config.yaml
n_head: 2
head_dim: 64
rope_fraction: 0.25
init: "orth"
lr: 0.0036
weight_decay: 0.0
schedule: "wsd"
Each number is 128 + 32 x the weight over its row's rms, rounded and kept within 0 to 255. Layers, rows and columns count from 0. Numbers have three digits each. The size before them is the row's rms in percent of the matrix's.

# down: layer 4 MLP down (transposed), 384x96, rms 0.217, rows 302-383, columns 48-95
# up: layer 4 MLP up, 384x96, rms 0.225, rows 303-383, columns 48-95
down302 090:115081129129155118142145147182152131146139105150138158104150078156207101148163084110086149109128116140157105149141094106153157147133082058057081
up303 086:095101166169126095144170141138073181140086092112114111102131037127180155131142145132115112099114135133154125188115061167149057121080169159094157
down303 086:157117086087147188141112131122170076136169136131133143176153157084103097109122117221147132103086124138170096113185154184132131034117140113072150
up304 092:100119128155137093160159136163150089132073044147137162133164129125099108106163118113119078135100132155134156101123189147125109155124142153073182
down304 097:100145119104124156090141146085134166082113169103105086132150145146162179165093131129142207097167121078153110077164121107147182154114140149115097
up305 102:055168121145144153138106169117133115133175077112095168150134117130096118067135129113163115159122132099114236118052141154110187169116122142124109
down305 099:136135167147185105088122174157131103134133076128072109151092176143143118111157180163109097108157178165097125176140080111069146134103107192078154
up306 094:111091125180094126105115121098112080154122081175101158123129135102097129159110176132125131128134144152141156122063132086133161119155118197114155
down306 094:081160110123080104152086102120151148111143170119070128132102123154104148080188128171059073131114128093137125176152127182143162145153120141146155
up307 098:061125127177165162143130109118149130156101124064099175141164139095112100095142125113141107122152119153100108118108115100148136163149166083102062
down307 103:155105112093108059141105151095104143147142146098090109121150120110127146082135094087111157162189127112196086184141139126135125168144253141121104
up308 088:112123159144160152103169124108094129099175115110092096106178075086171114126161099156164063144109094158102126197160105144143103117099163121083113
down308 084:131134128121117167108093130136139146126154134160180133122096139115124156116133130255068128139151115142124114118202145105087117000121111110154160
up309 096:141043148144099141143153085116135111167122095126101162121071145102052143113125125127199138133169101183174121120038126137144143129144143125092135
down309 093:173097126109175137169074089153110127100161145129116090134146139138127172142187196094104093101145115150139122163164172152133111050140124087189146
up310 103:092153125158100170075102141143163177145144134123132205127162086099075120125144147107126071152158133142111104151127131138124082142161171113142092
down310 102:116163119176135098128158098127103125104098115122121124177118160187111147124176150132064159168179118103189162107066136135115146103131144143129142
up311 107:128072099146120139089117170109135097116109140136143122094144101147141132095100199101136110117199119109136224198141129141126063141152133114137131
down311 103:116162146144131102135123089145140145085185133134145081098156181134094136108122143183132193093125156122181113162130176043105085187087107096110139
up312 106:121107149135097161115184118115132110064100124067104140074071114079082071114098147121214109067200103100099151116139113139099117151158134113128089
down312 104:134078111167095168165129135129098195152172072154135097128090097093176109093126143120114154102163113099121125182173147116122142160082112165093135
up313 089:095172103130141082105150163087118137134147148177121156140144103152099165086135110135084121091143099137145210107132111131164154157145112123087122
down313 086:136162106133136102123126126121095132111131125148143112133126140109162131184171104108000160118172155200146101191155158120141091142114070177091158
up314 111:078160118139143151126116124157104144105070050124081205111126160118147081126058137104153100082171084142123156109150095100121134205125099107134194
down314 141:171139116110122173173078202098103126115159109110071088115147084189153121121186142109144111140162181131183087165147092111093118121098106163170074
up315 086:133168141112119159086138049172041131115139156098130139126122091117120137106086140112139169107200148073170110105094136116126094132176118115158120
down315 073:162114075134115106131106184096147105112107121131107127089120121187107126145143148186101075090115145087119099153153086134123087070138125113173151
up316 092:129156158146086145100100135188117166113107181127159094108195057137068116137086123121113142093144111116165117162150155082106169149176124124123081
down316 079:117164136128151106134149128102099095104087069126166157135110145134125118150121169120147115143163121156115090127184111105187077106135151140192139
up317 094:152157104115154181115177135107140076124119074136105102088137068137115090132103173121120089123170087166194175125047129100144100145141108135152144
down317 078:058133161112187060156098117111091133191101124122168176131128190068131140163144136128164152116150154126125098111147140137121147171120121095198089
up318 098:136136098092161135113177095174100113063066159120135150086125190106113112104127133140144123071148077125072146105123140136130117179126083085082137
down318 099:090133097100107130172075150106146094127121099125104148150169136210079118128114131056103139155085140145150119124171094156144092165132129149176162
up319 102:102167095164129128132151168163163130115135139109110168155184133128087151123121131110135136105082163178124117113127155177132145132117188156104108
down319 104:130121145115120065117152155101125174151140071099087104125096117129141130139175160076132149165082143102143101152192142129159088115142131215158138
up320 102:125106096147188133133143164160097096165127126155086079190164136110090118150153117131110043079135145181150192110141137119103120152112192136084147
down320 096:080150120116178151198161057175129119151189142113086129168146140144158135080173090116113146088168073187155132158153119121137105135083132055104147
up321 107:097073085121194177173168105123141056111086092067090126113100131148122101153146123131138095121165066144125154122097156090163110166127166148106122
down321 111:114092166113133119127195094113121097095176127113154100149128160094185123140127150083083069145148132112050152163097134136176124108122039143156108
up322 100:148127143160151113063094131141103149101138149081121150107159129087082116069136153123147129134111106144129081106098108140219153118167157070081186
down322 097:100132090155136135133142132153117114157107099131102118137112074148172204160113137069105098139162137144125187131064121160174114178097136111091126
up323 096:154127128163174113141146105116094132086139078143115141090119064054100139107109105125148109141121128079139130117132184112112080120142164098039154
down323 091:100103151115107115126120111111150131047150124125134173142138136175146160121144127168103127157182147147153176120110075138130111021107139178142168
up324 108:117105094157131133105139166161065101167073094165146143159117142139091147147100132121117165114125092109180155140133175139171149129150124124062132
down324 106:167105119159136163078112099117133106069142096135087092117043166145155114130159164198091140135154113163113101116145124123079070119127123115119170
up325 088:144175144117042056134146122113086104138100149064148169102162104136079095154113151144106153101100119105151170161122140135105106145139145183128140
down325 080:123168123102191177123161134121111088113099143108138108220113109087166140071153140157139066132167135109160175122103062094189152136141121139097082
up326 098:125125141145199143044107150123155159136140165091121141090193086150113118152098074133159120138159091123189086156122129128114103130102134142143166
down326 089:198118119089085113136138081111165128107138147159126098068116186104138115096106101148110178136107115192126109166172096089196141074121093153194163
up327 094:102096089139116136175170170194086109137150122094135158154151104138087107088120118134114110078130156127125139120070114128157161183111099163084121
down327 097:089099143098126136061168129126143086114131140118139129067106102167146159206136142073127183172090120132101080128139126142109157117065095151147134
up328 086:104132134158209124147118133125123152128159144164052111091100114083122150112142118114167069085125086159129118147158122177158103100138177101096108
down328 079:175087110115113161123111147113129089136095147140177129136109152119068118133118106229107145128166132122168127147178134121120129000139126107144180
up329 114:123112125164115174155101129113141076107118167086090144143180149053098045141065131114142115086122123150084156136115110091130136135156176148101147
down329 115:176107123166140145117104173123119122191131139152149088127121122145163119127131104153149129098110138095147114136089171150103136098106071095102146
up330 101:105122108168123130033135142085153076085150093093123209099132173131132146114084235076186088132118117151127185116131156125120187188110133112170138
down330 102:159145130109135065135153153163115113142152175105127156123119094109168153128077121153133106111145098166135108099095107164132165141167100065186039
up331 094:081121090118107131127122140162185149076159160131100099122130082151112058095144145139189151145103050107119133121127152098151138183108145113118108
down331 104:140179114195184132103133146128106137108113118104183101127145136113138110160084112153113190137103158091119040147151162105098124114212105166113095
up332 094:117103127133185165146127173068136106184165123100115122147147081089155105142096142133121082142166092135166146104115115089109160157127152149096109
down332 090:156114101152094158066094115133067157130181132124132125130137191148097155118170127186100165103139134150193124154077181179156100121178114096167091
up333 095:078148100123140089109175117085071111055148150127146175137124153127094112112147165102133093133092152086092154114150134182128068143111186099102164
down333 095:149100107103069180099091150148149149135197086048054081157100096097121129151111125130133149124153143115130153179209127079106097174179193135100159
up334 106:126193131168134156105108127147167198145084140136129166086146141078103131073147134092198154119062104153095084104141129149122146161132117097106143
down334 107:120106128071185063151133121169068126085118073184102116109160167172169123135136110120125174124142173086132127114171064166128112160119163108123134
up335 110:083161049129161137166202159110116116061140081123056141088139150137129104132064162139130122118135128128143128168107137133094139149080139206085148
down335 121:109150150150158117083096065117145111174067094174126156123115132167123118156139161106104111170088124096196181152057135147091126143149089095184095
up336 103:123092126156187108175123128142139161123084096127062137076110175103061116060130134086155097148136085131122138117154163165179116127148219119104167
down336 103:176105140058120114086070124112120177133134101197166173133119167093148116118137137066132119185103146142116145137112108162077095119122114097115168
up337 095:060154084146094089127183126161148119103127089097110145110122136125119073088158178095095136099125149095162133134126148167123136113169202118092176
down337 086:130156163084154080099074118142088157153059142123163140144165115121078185159105118189135116165158131154103095128179119144184144154172105128127098
up338 096:143148124091141136120092100108173178135091108157106153119130113115058141089106137124144115157215089184074090157134149115096028150170167175102091
down338 085:129082157193153113132170133122093083159128117114133135138143038117088180097171122085065102110107124088158090125141120187115165075148124137146123
up339 096:121113107153066170092135084169111179085134175122149126147127132103113088054162163134150081080148113148116160155146142087130153174147102147126098
down339 095:091150159152109109153159144100122108138090146110212121164132125122144149137140109123114127198080174096049103107122138139124123196129102127159101
up340 098:116144140173137088156151153106141115103146156097127088160186035086113147085147130099158098069142130107171149120142113093173146115141171195136133
down340 096:157151111108080140136123165095061169104134136118146138157109141120081115144136122108181154145121113099157100180185097140125197148090047110047080
up341 095:121134086146095213147156171119126142056175117097141148182139145084136125135094134104192135107198123166126122206133139129137145092081117152118109
down341 103:156064127160136157196120146110180114104102163144064172087105140138102100090104133095136144150191113083136146108070063160098127177062136154137135
up342 092:136105109199108113108132121137138102025103111113146156178128153121119095094125138137107135077159157103096139142113125192147122126086094159126182
down342 090:190140120110098116068123132087115153173153101162090120135101154139118089113138116127133114147094143135143113166147132051131158115199103109174116
up343 101:102183083145158105145118138131132123137095146102137161085161158087110114109138143147163085167121110147132147077123115114123145178070107140072157
down343 111:149119094111092175209107102144084158105196109201090146139138132150147185105190127073142183136159107121176110095126133144105124124174167133100089
up344 093:137136105154195149071109137159082110142080097078095110079188061092098169102117116115151135173174121121129145123110174138187078124138125114128123
down344 092:139166101078156114128125153088122114124076095171134168108099178121091087076154161194132096093121163073110121107071132126093194102095150164119156
up345 103:059156099126113240119155152133123131128121127128092110156129169126148043139047169151205118098108095122103115147124138164109141155118097100090072
down345 107:118147114130168154092137171157151119113158176100086163106125175135153121142106111094135085091104151058096074120061092123170114127157118159092121
up346 093:101166129197140153127120156102120107161092083120123103083089126108126128065143163119122089163110120135125154167141097145108145120031132145121116
down346 090:098068133080194123128132101142125108119097147121110156143167157119123155125153118114141125134175124164143125088122139119140093117118066205186093
up347 100:139083028153097123043143083120117081074149166081096151068109128085157063110117154128131107077182142145132154125134124168146125135097144148096131
down347 118:181114095083131150139071153182100146094139115151099162077178157129090096110139199158147162156143148128166056117168097161121116080116174197138097
up348 098:095102108140134130110103197139111121115127102121145194101166091142119126125087154111103135149099140130183139152136135121163081177119100223113141
down348 093:145146168142146105090125096123101152120144117120183145083109100108078100195071128179129131120133152103108075090120184194111159114114143086196102
up349 091:111176128112165109089153139173136121093151103109115187144227161104082057117135105115188131093126081167087155098100166112166189141106104121119095
down349 088:099155040105093181127148115118073105153085163124136112138120173111125151132152185118091097153167100151098142104072203115162131138192103081152108
up350 101:070139029172141064135138126123123130134136145116053137160165153161131064155155172091135123130098119130082143148147115173180141153090127132106181
down350 103:079156167131173118160113101085105145119131128094135130058131147159151105123117098057138101103109122125123109036174111144128143175131188136109091
up351 096:114160094131143172153160129107184092056163144123133118140138129130166128151110159099134101089147095194131138211144098087217099158063082080118121
down351 093:132104082168124226143083080122153152188139096120132093129110114163127136154128171098132188150152166115155070166101095108110126122046129076106121
up352 106:114173069168143180142167128140151116099074095127143151163132081081140119070117167107128091145100106159159154122105117160142080113111159151082145
down352 124:119170151154141079122145066146153150096125125160139129156099116139083122121102130138112099099112182174164105133102128212147095138099085119097153
up353 101:088132156118119127117156069138128087052100147093119167128149063116075107113128103092187097131130155170126102085084160101192106154122143132125075
down353 108:176119088147078146199172142134151112172143171128134125132146138083107117119187085090074131147099109184139133151106105175084119205128105163162141
up354 107:118102094167182124016107177118097085128162118090068190034158135145106108129160169138122099122113119169124203150099131120138122131094173114103103
down354 118:131096144126155143128141168119228115096096114160116109206134126167109169165181158186146165148118164112086099104115107148134089105133121121130122
up355 106:120093103181110084139141119142185082115143110118137142146141079168149106075142185115160105089144082231137106165122092078161103118166131170096160
down355 097:169079130117119138141088120124140119109183152172102066092172133136159122135168148139120081107103143093101160244142133134100151117099141092116142
up356 088:077120118117132154123116133117076103177116095104124176117100154149130149106159143098138129115161127110153105147125110125108121163058117080152164
down356 080:152135099120127153129126117145118163123104138116162120160117084132169137092126132147122098142072111131096107115120201165139087075176088180132099
up357 098:113083142144147148126104152125117111101108115116072141121130155109102174095149083125127107092135070148178065095128129084156135126136136119074139
down357 105:101096151129063139169090107066073161135121153147113135122094131157127086131142168177154145088112103186159015079186087129114150125120145123157081
up358 104:067092097166179118114150151166097113109144119091130169068122155123122091149118179066167115115088137160098168112093094195167156134113146122115120
down358 098:170135156205070139150125143061142135149102142208165123154086068085048133123137109129127190130159099145157115105123115093122082163067127131113137
up359 104:118109168152114208084153098161163165111160117069083110100162083118081115122111095100174120084129154069161106210138152137123108120128150158110135
down359 096:118160113093130067129142134138077124077135155144072125123093103108113129082087108126110177169112060169134140176153117100190120071147177149133099
up360 101:145160135170128176129139169129129127103122117135109125130152159107077099111178113103133169082115104148096130135162154117130157141141109129053086
down360 108:152188155058136102114112122139129123149117118095066101158109178156139079095176155084157073115152110138047134072129131054133117115110110093071109
up361 107:105131100127124081076095156066151105134121127124111170137149117122091094052077191131178129113144095173149148172098141131132147136135116117126124
down361 105:142115090168123140137074172104120117116075070112112140143106127150145152116166149142122098184122050163122158135156099125175117139156150125119128
up362 088:134090106127106166141147148135122132108072089080119123148133112103114166136091097124112098090250089096091149161111170153143149167151172096140157
down362 084:067112145050101115182158111159164129121171144112126107133158140056120110126122144096077071144104153136119137118148144120132070131109089091116150
up363 108:141132070174140120107149079168070160127110161100131100071142115089098130108071185119145119069129130111140130189152136142161074117095095103087159
down363 117:127107150089175127124079093144131189127189136128163048151116121130137043170138122148145155112146140093097156168179157136122194128090139094089059
up364 107:114078042139160119096167119072122110130145166110091088106136106138145072156088188114162101071151118163127145171084126153126149144132134155103132
down364 112:093127118118159159102048162143140142137105145139176177190122132088161164134131169156138099193151115114147147129105112061170136098130064146161085
up365 102:115102115169119092124165162129161089135136182118119130061144055138073098072137161095099131123137121130140161119097060150172084153156155135134172
down365 100:114171093126142121121198160153114177099117146145167108095168107094136054110119155173115072132151195131096110161116106066139108113119136128065113
up366 100:092099108187150107098099126085135089078103155111053157137127133146121043124121197117149068124126074094065115116105151176175117183128156199110148
down366 097:167115117113112098129095059151174143126153159091126120115131126133149103134111141093120121094150141135155143077124156190130086139145156193078138
up367 116:092110063152191106129148139134157104154161136124092115090170156099131112130077156121175091108131091161103126094120117143186081138176182170079166
down367 122:080144098171140101078132080147119117159189102127127148130158160173082097129108160150135161182094134114096086119072110120156126130101142139150176
up368 106:146122165164131141168118153156105086108087117152153135118139075055126166151099196127174124135155097151153137126100120087115154157130131140074148
down368 101:142154124119064126081041099111140148123128100135122168100110086105143158134159077100101169122089201080153142136132125171054080123173135144107152
up369 100:120101143166142171130166118157065109101113122165090102145099095092084101102165078137114099105166135185147147133094190160158129122109156076097111
down369 093:142114128054064056090150094107109146111073103161162133153139092166133129122163110085035139129096168115179100133144146133081106156138159107131137
up370 086:128091131105118128151181187137081181127104072128139150144185150106068184077108117137043156132166157075157157103131123134093173132154136076113185
down370 087:130109118190166147123136098100133086135129178156176124099113137128137125142165137153000086135111129127121126138072112146143095101081098162149151
up371 101:135083101163136137105173151135109117125115103081099136121148137081080125126068156142127140113129136098120135214132126081121118105121154234041135
down371 111:185111115123126086203132111151161138195063156123088128134108188088111117146112136132146108119105128092155153104169107184076088067087166156079107
up372 110:120150052132159144162101109120153139099151111114073146140145120145052157156129109135131148105090124153141129112087128098180149112155193087060153
down372 131:169131095068131102144142140095115096086164152167110122080121157174137115148088104193106078120123169118136093137146170123092189135119120123153149
up373 114:074112037130135113097132146159068108087128117121098209095157140180101101143121174102143112144158106184120146130149156212219111130127154112108131
down373 116:183112105166144116116092173122068146059163166234147149094103134167105130102130149124156154181137135104158093116178167117098111132113106092123089
up374 106:109075092104141120126095165105136091100147121143106196129082136085125171058131132105086115143099113118106162083096125171197121166152126119105181
down374 099:136092114186097135143144130122132133085103178122104161079068152108140136104148128144017094135131128092070100102141124063169142199146126108138156
up375 100:086132082185179135110166160134164097117079146095102151064138176125119079170133156115169092161110074188124131160141135169151094149089103113122153
down375 099:139121110095101144172146125082159155102076154118113112107118181100146216116144070163156158089110162102154146179182145092117130163131150145122121
up376 096:116123104149109141117175161101150126168129060117101136116080141104071133151092115132073136098097119133205140181137189175114156138116155148110152
down376 096:119119127103096146102161156099153096168139178123096104136135075077120102167075117159052150171121052142104124116115155055163120139207149104137127
up377 098:129128144144104093119163130139081088105041091160066141108123124097110092153156099124102083080143122081152176154143175176138066129115127121088137
down377 089:167136141124127164124067119111168136124131125123203161132135119159099184098134113130081131148123099128133079109133153085144161097129150103114186
up378 098:106091095132153143104190132128151088100184152120121142118146124093154103035135110108162123123125068098102109098123069133104157147120198143113170
down378 095:145107130103113141098154118163082206150128117129041095108133127086114177133131070166118119147144103117148193166116162151100169116141115129183117
up379 106:116119002167100147142116118086161168128118124158088165131132092110123181084103168135150154170152103179154141149125133145152072133146159180071089
down379 106:147150147171113063098105090143175155101119157172166168165088123135100167127122110162186157097144141151125101107140129062093107049132142168146133
up380 102:145078140171116200172135158116111144100139090106124138110132118100074178112083147131113160144118121105162110122076148122186178143153104156015130
down380 107:144134122110092117077077164127101143180106114151126190154107133103125097098117165123092125144060159113134127153098034144149123053181123092132190
up381 097:090128108153157120090154079068152108091093129137101129070140141100120126135119207137203072152147091144088118134144107113155177152087159128077083
down381 100:146143176167072058122172095165174104122074158074171100137130144101153150095115103137111158076131144059164118150146152060099128148157158128072141
up382 099:095142105176184113088111153108055128143123087133138179106142124154083142168158192128173088150155101160132135159094094123167067152094155134097125
down382 093:120092117119129134127127123092114175087189105159145138102155114106112114123122102143166141101085154151104028152185175137133120067095157091098143
up383 104:094142106140131123069113148175118118097165119099104110114157103126137126070066179121145130080089135150148144146136179199137118131151163147087110
down383 108:126143145098089124110084128117078120105108113210157111180151180198185134054098095130133160140107108128149153140190096162130168098124135102097164